Weights of a small transformer language model.
Training: a variant of SOAP for these matrices, 179M tokens, 2733 steps.
Each number is 128 + 24 x the weight over its row's rms, rounded and kept within 0 to 255. Layers, rows and columns count from 0. Numbers have three digits each. The size before them is the row's rms in percent of the matrix's.

# layer 9 MLP down (transposed), 640x160, rms 0.219, rows 375-461, columns 0-79
083:154117114152117119130161144118128173142136115122141143124129149116165100143156130119120119124142090124081090139153110126126087060087089145138096135119148138118134170165109131168147184133082147134144122126115110155124122098138138100111130111
105:130084093095131117164131096126132119176083127107137146137133124103119114175163086125150177099123106151142141149134115111132116107138186156083152116164148131142148121178147114135147124101139149100169123123097138107101102129145117165138136114
109:119147137144114129069139116138103160116111101148149112131148142154086129160136145163095153145145100132138120115130120111099133159195127149121131131122097181168146122104142140090137120149165122120157150110088111117134188130098118107094129114
121:130136082140122144108159142169113140121146132114171156094091123117115115126126087115169165149119117165125134108113137105101123197162119099103102075124172133119127126098134123137146100141185134106129129182076122132123112175125113103132116130
099:129160087102087122136156123104136126125116106145141118135127140143121169150124119072111123135101151136087147172104125125095099111140153129107094119156122075111094098145125170107127127139128066144166133125126139101155132139127107122123151137
110:118148137148105104144125131125084170099120144147136145152137129161157147156126143124143135154128074133129096138101185158131149133113115110135164150118159145126079156103114098133122180131129144145145135160146111131151138128085134131115116152
109:122127149127102138151126134111089118125128175130120151181107158124099117193108140123121098158107118136148134103166148130113132064071084159108133092144167166145099129139107129166107122124107139126106129109150088120130130060126122110127161144
107:114167106151124151132123123117111169115109106105134130090119152131124128167129124168162095118118145146129149128166142176136100115115161146119113146143113128127114153113139177098100152120099120127147104152142154119155132088096156103068130109
099:118147108151089126138105111150120131145100126100156137151106123126144113116096133099100117106125135109122138093134122081170177073134074126121126131112152102109110104160152077107148134131139124111104055114076111111123112112119096142120096162
102:087109127129148091174148096177140133152133116147124107126085165114164093143171103102114102141153128118107155131133109172107109100120157132148156140141179117125097139166123166136086190110154085141149114093152148183101108116136089129113162151
131:119140132108161092087150112120181128135095095145121128163129120153166152168094102155112156112114160087146104130131161095114113152120115129086131114103208187076136124128136141136128121150097166126100101144141118108133150141120125159128116119
104:119131144105135141132118144102140099098079097188135133094126154089145098137162107183159124123114089181098101127177093157121132123107108157134092129129131144128147100132132123099095169087088104128130130112116135135155117147105114137157082144
087:114141108120088143076092126109157152139145144132110137095170156134177137135153118141159102091112103123122119167114146114114093113122133149102136081149100112125104166128150175163105128105142156139111139140109155135161136098133114147153078135
091:120113116124151114127125102120122138058162121057124131096131133119140148142096092162111141156091120145087097123112102136081133123107110076130103096194109128107121133127130112130120149131094171127103094114130145104136131079140123112088142146
095:140139114158099131117129118168136127133160151125162095133114134088114143155141117105119143092108114101154131092140179127075136139111170158108118118177130121138108142137099135076129175105115119137086141127153158140133135107107087148167133066
094:082130073144132084104104154143125082137106157144159135110114130133158129129134141156095097154155116115100167139135128107119118138139126112099128137120100111127128130120115086177183164133158121104106130166137171158129135110144145087115159178
105:176167142138119089112117164129146112116132115131142104125139141121143131137145125110136153133125137126138170124164168143121161105115154150131172180127116159098126112131123109118097113146131094132135089136098146114132125119120142099141096153
112:094138118099163122160087106115093156073157139093147140103124085168154146146132137154116150129134168106105117130131115119088147106093146106131135135144125143117128144136160137130141143158139122113144167155168138113167116131120110104074139159
113:139122148136160123150108144125160127145141165125119113122152140082138114152163135144135145133124136136165128115119150115110128119133081145151101177110115153131133134117138116144139131137147106115139148076136088140090113157106143123109132134
088:143111143150134082141145114124114147055090124137147095125120122098132164071128076161130108148170128155155088154105110110137111198146149134144132140058137148121115128114134126125129133114129145127134122127132134107117133135094127172122111133
100:140108139146121133138092128098105099115126115120180080182106136154082146104133110164138135143112085134130141064134146152099183096070128120090150164086148138110127101125113124137147120070102149093128147126104131147098128109170153117119160082
104:111100133094133117135105143126141165176121149173093125103110130126089108122124105134077108121118133097155112157131110124102106123139063123110146130130129159102123117145122087174118092086113154098159131123119118146105103148112157088108088131
098:135153152077137089156136105125094154134114153111123175122149126110170127153108163127110126143158150148138128138104132132171156124100112145155094123097116183073139125132143122112153131130146117131124130159097150128127100097147116144155080104
094:139147108082168103105126114138155114160095114111129138140041149105126076157144163108116138153127101122142125085133122138128119136113142120118145101119153095135094090121142149092152149134151138151125086130120124138153137150116162147117152143
108:126114124137128125101117159159126125152180144114105130125100107101086152128134160137109132105134087172134117112119151106120106127113078126143083148117095152120147133151156134114116124145188057158127160140129116172134179136108138146124109133
090:125122137133104106128139123122162124173116160117099091110108154144221123131112121130116150153122122134139098131135099139125153071122117141135106149145091146140070117150097107098169109126140104112138105110155125071109105115133137155168119123
098:109129098121142132146100134092139131150138171110160097131096077118161122192131132155126162115131173127161206134121121128134155138137087153161141092110119158130144123127138127106136108118130107126077100074099109136116152129132127120097125154
108:146154136162122121123137155117091156172122118154103131128124129134109090124118100142130110152117125156132116080140098170122121139168171165141132114141106125170110172136090132130161119072153101133107120130149102136171138150103143148094108117
097:151164107115162109187101130115138115130121159115161159159151127147168081126101157133132140147149135100082132123095145111125112103119116072103131104152106098100128097113146121137128151139150124146123132150133058131104115139101151120175102181
119:136129137119082111140185140121140105097121152172128136128159149100094121095124108104146112117115145117157099135124136142080132144137122103133117121162125080116121085114083148153147140114120102134140165151080143128163128131141096121133151112
107:139121095126106105078135155147155148135114103159132107147092161086137158152141098110140110146092095124114110168092101150129070146092109146164093132096181131097082138128132113130134168112117133130112088122139129103097119164115130126151131148
080:078128140148120169115126111124142134148109116105125103136122141164183108133121134135088161170112131096133177108148098099156167125126105172129128075104161154107157115119144151089129152165145156085133104135092129195152113165103134114126130147
094:167161129103087144103094113118155180136113129100151134103115119106165171137133119175147097117135130165138116137118165091135134182116134153141111100161087093139143105113145106106125131140138109113119124169104135117144147130124143175091145150
100:128056143139137107190145143129143133117148125088131124092132121151094103156134154144120160138115114122124190123117131151165080124084089134106108146147105152121105142146114121129089142096100071120117129148126139149115143189111156109114138117
112:130096106092100145158113139115124103102138115132142116127145143114031140125125096123139138115148151091136088106130131138147146187142081147103163161125132143152114099112114087173147142087107164107088103141166143132106137083144135135110097109
095:180155134164165109132118168105155056145140106139122149096138121146132124181126136116098162134170181170168133145081121077120136072131126129133101130142124144098118126118125141111153133120203150138154138119162120147121133140119127154127161106
091:168131113109149166133122120107132112106118163121108128090124133119192146172141129123115144134136146136119137113091131092150112137109132119164145110119156106104131121150102111191108155163153130142151118113076118073145131130077125132155141113
088:150099140112150131119097108152134151125150106135137105101142130120067166131080108142129104121184146086113090126179111154126161131133111112126135107146096133102129132132162165121175150177117139181150116126168131116150164127129145122118103075
086:103104136100135153174152130131139128158129139099090131158136105124173137125126114128099147120141167128172155143148153104134165110142119126116135161142122114114111126133134129114136131111130172135144135134176116085136105092146145139106116189
095:139117093097102122127141162114168121103095134169136146062082121111061143156124105137168098118113108145102126147082116121099090145095166128155121105154127162096094138143117138143135138135120107130143152134150128121161085108119149091109123136
107:141124126101148132107124138126141136151115145120123144146115146122153181115153131134159116143133134115140153152108175159093119097103119158110140086120128084146162124126154141096131115126178116152099140110157145129118151139139079189121095132
105:145098141144132120114132149099164171092161130090135127128099163099124168098124145112093093137120119177097146154088141090168133096152145082141092087144146155118118083158127150115125146127131171127140111156132129137150149139143119120142123153
093:111123138131111121126120113143135137098163169094112116110116097119132127119087152122128127119093120153126146131144160094129131128101114102132108126133093140145079056113145121089181106126098092111114132125104113164103120143116102104151161154
091:188138114101126121150088177135142139134110159187131124151123079125146102116127175128120144146105173169128121124094114121106121069147149135143135113107132131140143116137099159105163141135107084113141166116138102138131142132131127128171130153
097:123135149118166152154122140104123103116132159139122129130111137120091145134138172131128119171124107112118175127132147129084081092112124146164118186141112149135137104148126146111117123142118155158095162097117141150181097143128134125134117155
092:157153157100111100108108115167127170131111120103108149126102125127123186084116124143098154110159130101147055093112124124124126092187099073125135124120157103147128136146131140102180149128073122078124123124083090102121167157170115119142081139
098:144122142139123122091101139124157128112136138128163153123065111082147155129166135120151153129098087111140145129094125077075147133106094107162095125154121109137112132133155115135128129168082118099107110119119062094124139103117124146145121150
110:159120153093150154144101102177153119135153119131131170139140085125126153142142154137123148132157134164152120178112135145169156075152133181121136139154140137127125141151160165122155161157138122151117114125136127123117157128112126135155139155
112:104107126122115142142154114104098132128109128099130151131132139157141130114185138149104138107151114098141126102070143111145125159125151159141155123105141123174119147126157153065139122118129130113101115135137102138085131127094103142150101103
103:149137121105131082130095097101151097141120119140131164098108113118104110117106115123164131176141117096161106129121123151158133118108115119147144135129138095140145126131149110139157121134138141155117115126130118097149139158143101096113156145
090:144098126131137165136110083113110116142120127147155124081138108145139122097126129126124128133141146124156112116132056151081164063122122124107111133142102117127107158131090141140095105121174169146128132091158139134145150124110116156121143158
106:150110146128119153092126119132149077120149102116128149126123133128156132143141096132120165110111151186101141135136116154151113111145093180135117146124097135145152128141178136121108118103176112154126101134169130119150150112130098093111146131
105:129132114131094107134131146147145125121163165156102148097114134111133112122097155146126174131118178163084100148142127141118068092125129120165147095148177119138126121163130146130122141146109111116150131170123145106137144061122140096086145085
092:094130135098135111105115149135117150150129160163147097119136133082116184143112111105134107109147136138078149107160163187162160192174118150087124120102141147147141137109125150118100129156129079128140117133096131142093139113139144086113118140
093:141121080157093093126135134111137124092094106098132066151096106144128175141091158110133137132100148178141152133118148178140123131143103112118126105109150120193119100111125105112131145115137084078103129089147107108102108143114109170144126130
097:110110129139104111128101105119163120164105096141087129115127108089131139159097126154139124153076098133167151078156101151150167133084131098137151137120122156118135137082102135119087113139118143095141117105131112171201156152138104146124142102
093:118157105134123128076136174128095094123089115157185108111112144081158113135131136096153139111169135102102086134103110109110101138184143142129079092150108110143108145119144134117149101107100115135064114144104113075108182152132107158113124138
111:125145105098171110131132152148164076139151112107131136198107156113208107146143126109108144125104144115163146089146128123112129117094158151136124102165147155150110089125148164115159150147157158116128128109137105153180143120132145160129145154
103:141136153105133120128141097114129142127166121118091166163091076142140147121149116110110141171115145083145116129114103098101109148138167158139161127096092145099087130110109118158105117121178142142157119133114094119111151135111102127120107117
096:100113139102174123168100146124113133127116172119122174084136091177156185165141160131081095131149149090124114107111126082132123145125099065128138104134114161078104152130136108144103095117113154139101078107160139126119131170093149143147132131
117:112109099134150103120135148135121175114112150110136093108152101134072126139119161145121101142190149107135168118121110115117186132126139136161153115121149169121108071082144112119137134107127105126157086134095106096136139145156131110103141098
082:151150114171140122120124103151107098123074120110120065078164153119170148140132136126112134183121104116135136129143101129114143049095158110145117145132131155117130127126074157125134143145103135107101142161119119134090094134129086149133106184
104:137163119129143117083138136097145098157077116089135131119095120118120134123137154126107082152169063140133144185123124161108138163111103152115101074113114154141104134125171096168111180142097113117140126155094125156137113133102108102161092127
097:130098158130166077133161125100061094126157128103148134110081111087105133160149138125112144104090124131130156114087144120108103113144104112174174158099191100129095140119120126074135155149141149104131097133113150154103136098123142130127140111
092:107163123117123127149126132072153126165124152114107109081160150137167094104083098153132105093133084143131115137137098130165126113117125163118156118116131131135085120126156150119134118154150166117136149123065117118150146119142121153093116190
102:083101113130146122119146138102103139129194103116146142121119129087092123105125142118116137154133144168090124120128137120187110141140148083154139184121132090155136091144108134123091117115125159135174149108141119177106132128176131139117155144
094:135160073155132124121147111142129163126100099096157123112130105147139116100140129111131148117126121173110141142152162112125122107123178123100150089103106088119085093167127144144088082115111129114134119119110124109119129131150080140106131122
095:143115100119116147072150128099116162150178078145173142158156127137144135169124131119105174129103168144147122100112122160117100119152110132124173125135124143133082094134115137152118145113116150172128125078147117118097103152118122141112099152
101:170121115126109113168135141140113121086153120101125114117160110123152127142169138102129157124158120143140155103149091146134136104119144101169099138136152111088085103081105121176124138123121165122144127170105131091159126102115046108092106114
102:167135125127110131136097114091122083117128193135148141137149160132140151105120113080101089138124151131149145129151149106121138098124115122079121124133117117171147111168115135098133091114137132161146125107151125138104148158088113141155117133
092:101124129065110129141118129143145135126153156148127142152116120127221108131163140120112168111151171119145124111133123103150112113121095122124133117105128137101101155132147144100139124107188122128080181127095112101135135126121157110147182164
104:097160138125159126134147110173095119077117143111146115130112172136147139120128099141102130166138087122111127165125160128118100124190125133107102148164156147135112117121135126144138147169149115111153165110134137149112128126128093118127143144
086:159142162126080164123111146141137102128137135114087117123131140129117092217144123185135096146092137131104140116127144135151118090087124127123130090136086130143153108143146117145116148139128136099130128152119141169130160117133198129141125137
091:125150098119106102129155133124082152132116119120120111141112193107073135146152089115106095139104129083099150102142114133088124083128122176131129143123079129145114152172104128119128143122123102154135106152145102160150129153128179145092136109
095:100107111099083102153147151152157134138171109160129102114161133166173137110133115139113106099142122155097137124135131142098122112131120172090157104126109121107115153096140121093103128130149076131083115125124102096164139086146100086171117108
087:155083141133139087093105108124182143157120089077138159120152115126169116038127103132096123156138105149123159101144146097121134143137144134151127115125158116111111148147130120166106094137149124108133100137144092133125106090111087155095131130
095:119113116145120146113163136141111082109131083123103145111048138111128133135141134089125146141146115134172129117167111111091138103130091118115149082153127116138152147147148140134105124179100143135120134156193122132112126141114147131070146092
105:152152127104125120131129161140138109152121121136173147121149121153161167102090118134078133158111134124143105153115104115152065124077078146157158164107097155164110114109162111153136099093099115139125139119124081131135089130102144150116108146
106:160118126103118123149120107123129092140146154163132119114096107145089162136120143123175101158153196146136112102157153139123136126127122173150146103094162150082130146144153115100153135103080100155138124124089112133106120108122098143081127121
096:133108106124165152150135156118146130115108117129102149107118133099178135114127122138142130182128131100134157148147097174167141085117115078140171119123147117070115135101145092142126118116156110132118110109102126064169141126134100137123146115
131:075092166129109170138101133144150133143109141159122109106111139119133118121116144140152076147129104124100113101142114134138116084110116123182114069135100107133131115154150134116151132120136150120114139147107077137098153138129131120123107169
096:151136157122088140112117111127149128122141087133121122136112098197160124143143112155173116171170118116134094126092133125115126119164129123121137149129106155141139184131166131110087120128149158131121091121109127102168113094180117119099104178
099:109078125150134091167142159101137128148121122132123154095132071156142115107111141162109095173110140164131130125135101101130112111136114109121095136140131141086061139160175173136116140144150156069120120117071131096103126181140106115139154134
102:130101151125082134112080156142094086142123133126125115160128102112095092104125153150130081137116168120142072143161112118126098158119164159134119126092164134102103081140124136117163191112089148099128130124111123139127121100096119118132099155
098:123135174105099139118145116139140094127150091158144173147101164146169113141116136144136118165130114154103149157108135104119158122120130135141122137118127155112125122121117136097170117133181142150138076120123104111166137172103146190136127181
096:151136106132136140121114138118185133134152149176105131147121107109068097113168140088145112106159138122165096125124148161125152159158135108079103105128149125134129147116113117137090152110098120122096164106111148143115135158128110145187128121
095:121162124112148146125120121098127092075133179137133142122143102114178163126081104127108127097147125098097154133116134113150134201132164130133128111082151128136170108118136134134147141105092123155067098147106172124117142156152118102169135151
# layer 9 MLP up, 640x160, rms 0.213, rows 376-461, columns 0-79
099:153157113117190173133142113124118134106144122126093130119172153153108125112145154153158113119140148113112093148124118116090096180141164160161123129120109098137087102115107160125136141101140133095132161097112126121103118121138150109114117135
107:109143124110107144151112175086107143143133124077137117138126119126149175090119078154129121094142182131149110128107111176157137095120135133106134128149104097102143142111105098144124135108080151126100138178136133099124137147086145128161138126
113:132106124151154111119145104120167114103142082148128151145128073123155135103137091113126112115099130124121124116112152151122104112138157108160106101140115181086150107148112116116104132098116116069147145167125152132113147143098101089154103122
091:120083148115136082138129114185148154142127144113157102123117101113123105131114143111106137137121153144127166155128139133125116120127136112109085098090128130119170097147116188115102152166104134121144124137159094165151126106152159140140089109
102:135118133142089132155096144147094171141106117090146087110123116092134093133121132095118102119135117143116133131145131087074143161132084115139112098106117172100142149113093071143122171127132108152115134116172129150112164188078098130107208125
103:119104117139120107146140103142139116086133114103121104173089129163104131109109078167139110126151107131085101163096104141132135151159118122136146107132161117189154116127100150122123130120091106109149167135121177128126079108090124115149101123
104:100150140146126090176117115121126152083143141133116167117148113122073088150136124138157121118123153123139120131136159176130116082084118138113130142122112100148143127142182156097111177135116075119101119123117153147126142109099156113128161109
106:148140159143126146106134099130170138141139123112150125130125154110119152143115148070126109159158149114153147141160074145140175109103099108135139128112160131097139163078135100193154132132119139111115109107134126060151114078159139114106117136
096:115089141107132124115156144138132062118134126126113130136155105150144114120112128116124123107144192154109122128110138134189118147135096158102131111070136082142195093110143097124089156137115108098161143113119107157085114113084130137102118138
130:140119158134129136144149152092108144157158062170139158145124156130162100154128140180105147113124173067149102138112138086084109122092139113118126158148117107135133130099124147137129115142098172116126127143151127110146141113141166141158136102
104:103096135107116126145125127101112149142146117138096109151120132090156125154094155136095121091133128121118091087140096127125141085137120109114153146113124138122146144125141140108165110070097141119137129138167118091213107147135133148138120143
087:129106125070184131176129163146119146109132107089169132145086135153114118136099143125142156141115156115116116153109125108164142113168146142136184167162153142089127130151122089100110167122155143103132078143104103101147130147101124130096156112
087:135113118155144135178093164141145170141102101101113117132171145117157121110098091140171153155148164110095167175159078151145150135078126125148115117166132096140128126114138117133156142122125132127137109096155148102134119125152141148102148137
103:087154182120082123100103082105093135103139133145142105129148093114137123136093125105100134144116150120152087147105099137138133117192129175135072143144119131125150099117115091155142176155130166128097153119124143107170148114077107152136173136
104:112150139108137129163125127109151122140163127115080095121095140119141092124085153129104134120091172122144128092109124108117151121143136117112129139141138107125136128166126142176108053141109129141140147140134128126114149118089081135118143121
105:128182111139119163131108089124128138125097140129101140135127133141116163104082142190132094136129126149083135144113135122152108129075121160115124142162078151097113130109129141079109144130140112150117149137117143150159188122131149125123127162
107:141144138134156158134115127112110129093100117117135181151111115130147132094129134108107127088115149113126095137121131190145152127118117097101062160083120120103109116108068101164178128147128133099114150159086153146133098084134136145105104120
102:138159153118112149136150140156153086146124129056102117129091159136119149100163168121137127123130154091118129154072123147111138131120073134130156133076164105096107153099129129126137172141146101132161138118147132194124119153094113088110110156
087:108084168103153143126095162080149160130113146133162129120156128115075135092146183141173115154152177146076133133144103171156134150156133141108148098158126147138158134123110125076106133112118099137152152145123114119113168122118118122158092124
087:135142119130102122147151158120125119130131113137144136122102117134122118159153158120096102123125169132145119157087158130125073162151095092126153106140150133096181154106119137162115157119137133100129137180112141145135118112120089119112137161
102:122140079170120121119168130122085131161119088149125117112111127106121119118167125109156126140136157125120145131126168130130136198097120118134108076101110120173185099159078145149136125142108133140133112123139176113138151130108126116124123135
100:130139142123099081160157127123177112143082095122114125098168144165165165106134135123115110124115132117116121117123140105142117114148111160144130123127116138115098142133129142154107158141104081122156089147143103118097139150149097124129154124
097:144164136111111121130126108095158106147146153168092069145116147149103150138178114159119096126118167174161139138125090138167132147132148123100186132137130151136098153139132083073128111170080152078089138151089115101149169123161129142132139113
100:135124108104130135122174149134155137156117153151090124158114175082135147105108086129109104136127133111117112127136086122112099108149152110143102198094127154122098126122128143120125127171140134168105188121143102132157127153143143132120182130
108:132132118100100137141153097143125159121120109082200180125119118155134145155143161125145119107115119124106146134085171107161136127169148156115153149093145136121126101070102088120149117133176095119118155168168111139116135113152099080089172148
099:183158149167106155110101150115098134110122100146109153160131182138135115150147096127163126094100099104123118142110147117117134137144145141121095152136135113131155141123086115133110164138095118132133169110135129137129128072092173193123133093
108:131116119125159168158121135128105125116104125106109106153131112120096114136127128122120109103128160097101085125132129099154143137132178126118131134086122121136104137195099127113100168111133123111097077105122142126138174091088137159189122153
095:152125153119122141109142094142173121124097108101138107133136107129120150095157109127096126108118128144121136144109146155133123128126164178139138175179200192089134155111123147103080149157140070193102104138126114119115103100084122124132126115
119:134141146122131124125101131110084110184113107157119127130113121139123144125120110102142125087145111119110126106099159155126127154121127102088097136149142117169122122105131090160088181128122125127107119124115104104139154111089132162120126148
108:154121113130109129108107089128146186124112178073144086125148110163102174109127166160177131144131121095120120147117122129152103179077165120090085125129145138123123123154155157121139099155122109131104125086120185129094126139143174107148158136
091:172111144143118114132124118154102074135114147172104070149159170133157121092091178161133118124137133138134162145137096112132112078165137098143128145126079091131118113126094129119173128128088126169177169166140155121150168116102131105132161090
093:125132120146148137121148123097173138106126113117099140138149132126188086113128094104143118126102157122147079180102143134110172141119136120156154154094141121121157113130115141131139107152129111147125132099130082145150080111087113106129097142
096:129123117147091139101102082138109119154174108141131162138116161068138128097145141121092153100192138112127129110130160151103116120143136116109133133155087109117134100173094093156145126151131134141139155139118150123128130147152126140165154094
109:110133079124142112143101146138129153118129114109165140151118124146159097121169136156120139100132122091090122092129101126166100117087156119144104145162104132176157114106097106131142154140156123158117113125095113103106110110125151131103160115
095:132161191067127109145167103120110083151069141097133120141120073131128168116149171109136091136159134128128127151122129109129098115120090130102133148131072131150122140094137120156188152143164114111132112140119051141163159137138134120112134121
095:144130165158111111088126148116163124098150111115158125112118146117174143144168143128130131113162119106169099127146164148126151121124159132167140160152099123140107119108126082124146135122095142125127097136106121185119146101145119078128122117
091:137124136157148120112120163166154138160102125069137109148105135133113153138151183105126091132145131114115133120133137139116086103146117147119152145139127155136077169162140123170161149114133109081111157093146144139112117095111091123138165163
085:134139110066108163136150110133148113101117147118105121120088113081112155132147153143140096126103137110136126150123048112105103135159108137127102120154125121127143159086166132144138151148113150149122121150138176133130141126143118126157162109
109:114113130116115110134141120148151128108108125148162134108112136142121098109104144085117104146142107137172112169060116122085158105096173105161118171137161132126115113116109146138113105140150156123146130091162138113165135110141147180069167144
103:118139128151119128141134155114146125135189075124127140122078144120113143131107100130111146099132114122137139140123123071113133149168157105168139164150174159155121128090108162137155125129122158130148122155140144136158135103155136106150151111
101:137073137182119125078113126137097133141116122060146120121136108111071067117179139152176115129129106134131161154126149111122139118131111141140161171127147156111117121134153124117107117174160133125111132078079162156105159122125152134142145125
094:094099134107110149142118095170111145121103134114135154127168141081115116127090138118132126126109118158145120116161106177130144111119154130152178106164164108127143157159129126139118152174089134154145105094137113127118152141100153166102152133
102:141092129127093146156154121145158129069133096092153135136141158125122145101142126120164141168131093098157137111159127125073117126145140127150106172154098126113097122113096178170097155158085169113099091127152097134146153151147151124131098134
093:161116166147145114147093129126135142154098135141143110200138096078153117139125139119123145078153158132134124159130112101157134088121143123142136107117141186136086107145123109133155133118133103167185107114143132130134108113114120134098110142
100:191126188138135112118136119100104169101132138096162130169100098127127127072145134121137089130138133125119127148101138153118124090146126123099112134142121137139110117081130136158115130131162078149115127113112124116184128146084124094120132112
097:154121166111155146127109121129110110134131092163160156154124120119124171144118114147139112109057122130118119076113096132133138112118122158114164121158122119088227141104143102133141149157104129109123144118105133150167082093159125079145123139
109:161140114147172132144175156116120122128136115103134125125128113101093080137111124120134132109106153138094153133140115149112130099117158154128151122164092177108159135137135137127111139109096136111135103162146130118099158120127141189108105130
104:104122145112127132131182157108178127131100107071135100073125112148179149123131101118090164094143133103124108104141096137153166127109154133123139130116163148125096133145112148154105114147139133143129142167175167127128116105138121115131111068
104:111107116128140083148150074096124137191133143115150154121128123110112116112122140101166121116099109093090117168143106146138109113112157111117129102145077143127162141155126140161093156123124107101131141109136111108139107112111131124134076117
097:153094118166089157175121121134133149088146104123117100145139143114165102116126157120127106141110113138123129139159112145150121100125091132159126147140126170132115086167128137167117134156075109157104140122121083153094111140153088115105160139
106:120162145134143173155152141120151168086128128153115142123105116126137122145118122111150142129137144115111098106151158167159146122121083103105163122119119129094168137103149129116106141164073124106103080110107112135137115154153155095127143105
101:109100127162099132136172151138152069111119082099125084127162105150147120136114106135170099143132133111131125152124159095110120124140113112104098057141139151101138140099124117123114123100114148100114138141098159154122175111070135175137128104
092:149141116134155092143142137103120123154136117114142171109110113184163131127136102149125093184125093150118136130096129106065152122102143130120162137150146138152132097139165134174130131132129118149140113095143087108166080098125130163128126100
091:166150161090129113126124170151126125092135152157115121143119104131092104149116143141150095135147142112147132145104111137107116173120155151158112126152151116168101168136143125127139093142096125118120122102132146150136112088091115133157127125
105:125113126116176146160123119131119097131104141127132104110134149141130125123101104162116121084145137127124134148118096160124114100117103074167104138113089133113163168164128118123110160134087105144127112080134152158140105119102153087125094096
096:135116094154191121144129103161130139110156137107125189139129094142110133145130146135084119099156120168125090113106170105151102146095111133104158172095104090150123099156107138149156132137148157113100131134158123112125106099143127152138112091
110:123150129118144108115113148126103108155145120160132149132132145151122124124140144126097116111109117128175096160168150156107127135127114134163110109122084137123123144152127165153153136183150126167108119134151100155132125091136155154131128156
098:148150083166116103106166166156115148126117109125130124113153139118121128146126130095122140092135074130150096181119112146092142178068155096101141122144158115085179133107117107142105152161103134125156104122091142138141100160124146126138167130
096:158069121097148134131098090160126149136126136158141147133178169155165165133127131119125116123099100109137120160099124124154103115150134103168146131144116097107162135116153136132147147099130120128108120126175099158127135124135127118109186093
109:110126159150145158116112171122094141119102122125138099157157139163153124148158186110105091070133120092122177119122161131105110129129125155160175125125070125147107111146117147121116129157124119114114148156145108156162158079094139130144104078
088:165104123132159118125108158120154150157105108134153097120103139184126109117112137123138124141124130171122120114136187192125112099091145140108175138095106111122106171100121134134096104113111112150136101116118125148130156137149148087122129101
099:131132156114163161110146112125116128138130146123153082122129133140150125126147141105123105092130120150116126156146131126107057127119145099107082151125142100124123100091137134130112186111130172171175092118139165173146139141143128099111117140
097:050149131144139155162129112113112164117154145120112092153161117132082087148160144101121085115116130105101134134123130129094136145138149123173144150158070160113104086065141140101134125099151104114126162141168163175123115121100176150129121135
095:099139131110161097129096107104152173148111120121153081096091113116129164123112168097113127108135115168120110136128168089184122123157126138123079145165112150078124162129134099148158125140134120096145111109136138115139150089133136114107155112
103:134132166133143135167090120113087097087123144112087133151155162087148163114121151101131082119109155151123080112149132149089165121118180137122105174115107177141090166160107176147139118113118121135147161121130169112150110114134142126130153122
103:104125119141124093122138132135113149105135135124136135147153098095092089113164135150135153117153120126086133131095119178126114128115115150091127129147187131123164131168174112147117159145111177114111124133057149111099115152084169136127141185
099:095075164122140152126168146125100148103106112137150084151135128123120124072143131144162168135147148113149135131167153155140121107070107120151138126174123123105143117157107153127133171132106119145115147122140098142128124145147137129117121161
101:108134136116119126118134131098146137154147115129160094123113109155123157074129155139139070122107124122139081203102144106075125126119150163161099124112123124120131096160143160095176092115112139154107114153146116111136141100129091113112111156
100:157207126124064146148114130135099128157132084091096100146109139147141120089137111067126113126124150135138117132126116144132109147151110127089125139137105117176151123109102101132103144145134110095140161091131131126127143121100102122091088148
091:137166099134129089148087139139142075120116093153153099127105111145143173123081168096122089129103116120145091161127158155101148141122168113141104109139142151112119129138133125180137152144122139125169118153145061128135132146131112115090153169
104:140152142121135130098134165139145100105120105131149158160077146139142127138104133130112094127125126112122135124140139174126126125153163060101131109158130167144123119160121132144082151098118130162123112116120150142125107120079177106163130155
097:109128130118148124153076116098156190129124141145125116126127147131070116176158125116168106129096164075146113138135097147154141116109155140119152086127103193155112144152181095167118158111124104089115119110119143139132101121122151162121105135
097:166142126131072147141108162137115122089090129142122164190134123160095145126179154146171094120114139139091125159073135112132131122141130113132097166109142158159149153098141091153126124166124155116119110152109148137099130120157117180100143139
091:149109176158115127133103158124147106153135134142147121138133130115121154124079160149192133152119114145093129145069100103093136125084133112143087151119102122125141155120100123106075147129094167129082136069137114142121146126096119144139110117
090:137148162126109115159152104108129155102124121140114134163139128132163102184111128086114129125101144155125110158112133148121157122129123125141149128104114132133115150076152132145141118103134127126135126138126117133124142129157159171154149109
099:138132145115165108132127151131142141137139145108112082096147122103168084165090140107088162131118124130112166074120155180137127140082132145106139172153096131137123118127149112130168132112125118090109055154132136115108118084114123123110115136
103:126110116077119111139141106073139143122125132092121120137116141082170116115157167097140115114135123134147131130142115178092119146129125141142127128131108112140143101120141168109128139159168163177127091092090186153126107114127113107122110144
104:120146117189132161076177102176154161145109130118136140116120132112078147145133155132073104104114082103127120156131100142142140165113133179124160126154137151141170133100071117106133139159163117110089143127107151128129081139096117092115117148
106:108129131094130097154154099128102090116141134092137096130161155122135118105123150120099136145086072126093143120090135183084154112095138107122104148150146147093118156116160131102103113082108144129114120152141176153134125131174102122150131110
123:141134110089122144117141150110164147099100163141139149089126132153109104138141114093069144162077133110166110134162141157101155114144139133146148093148136131117137091116148098143129154139087169116131085146118073155150110137138178133167086118
092:101141138118121128096093149129169138118099121103095122087153149135105131172100097097136077156134122126129096150105144124134120132093124143076106126154108124148108100091167150154134135152108146129138088136121117184130080170097117110140091141
099:133085120113173155100133123158143122116106146135149149130119115174130107130117149101098123093065167080069178146122150123154128077123118133105147130176124110142101106115116111148103090135094077108117122104174136130141152091134089119126139107
098:126139125142114101106120100125189132132167129116111148161138175088093114093156146128152099075103109132122102121129124123155130101141181115122113129140110088104122147140119150105086145114127133144140117133097144156124132167103142118147096113
100:114154148115122110110104127099149158140087135091126102143163115137151164140126104144176104129107111127154074148131140155141134125107096128075131172095157137115068167099116113137156133115102126139133166136137116081115106130111159093134076136
112:120167137137122127092162140117150120092150098105110117142127168110128172140127117117127107136129157148108119127114157117138125091169170135107063120094147143162111095095118103132100115169089128121098117104130124098130085095094129099113141121
091:121108101126165116136134124123125177154147108125147105106124162142098107149102132126141127102129131160103131129143117117129169144107095148152150132138147117149135167145110107107121129125130141134156162154098122109161074136158092131134117079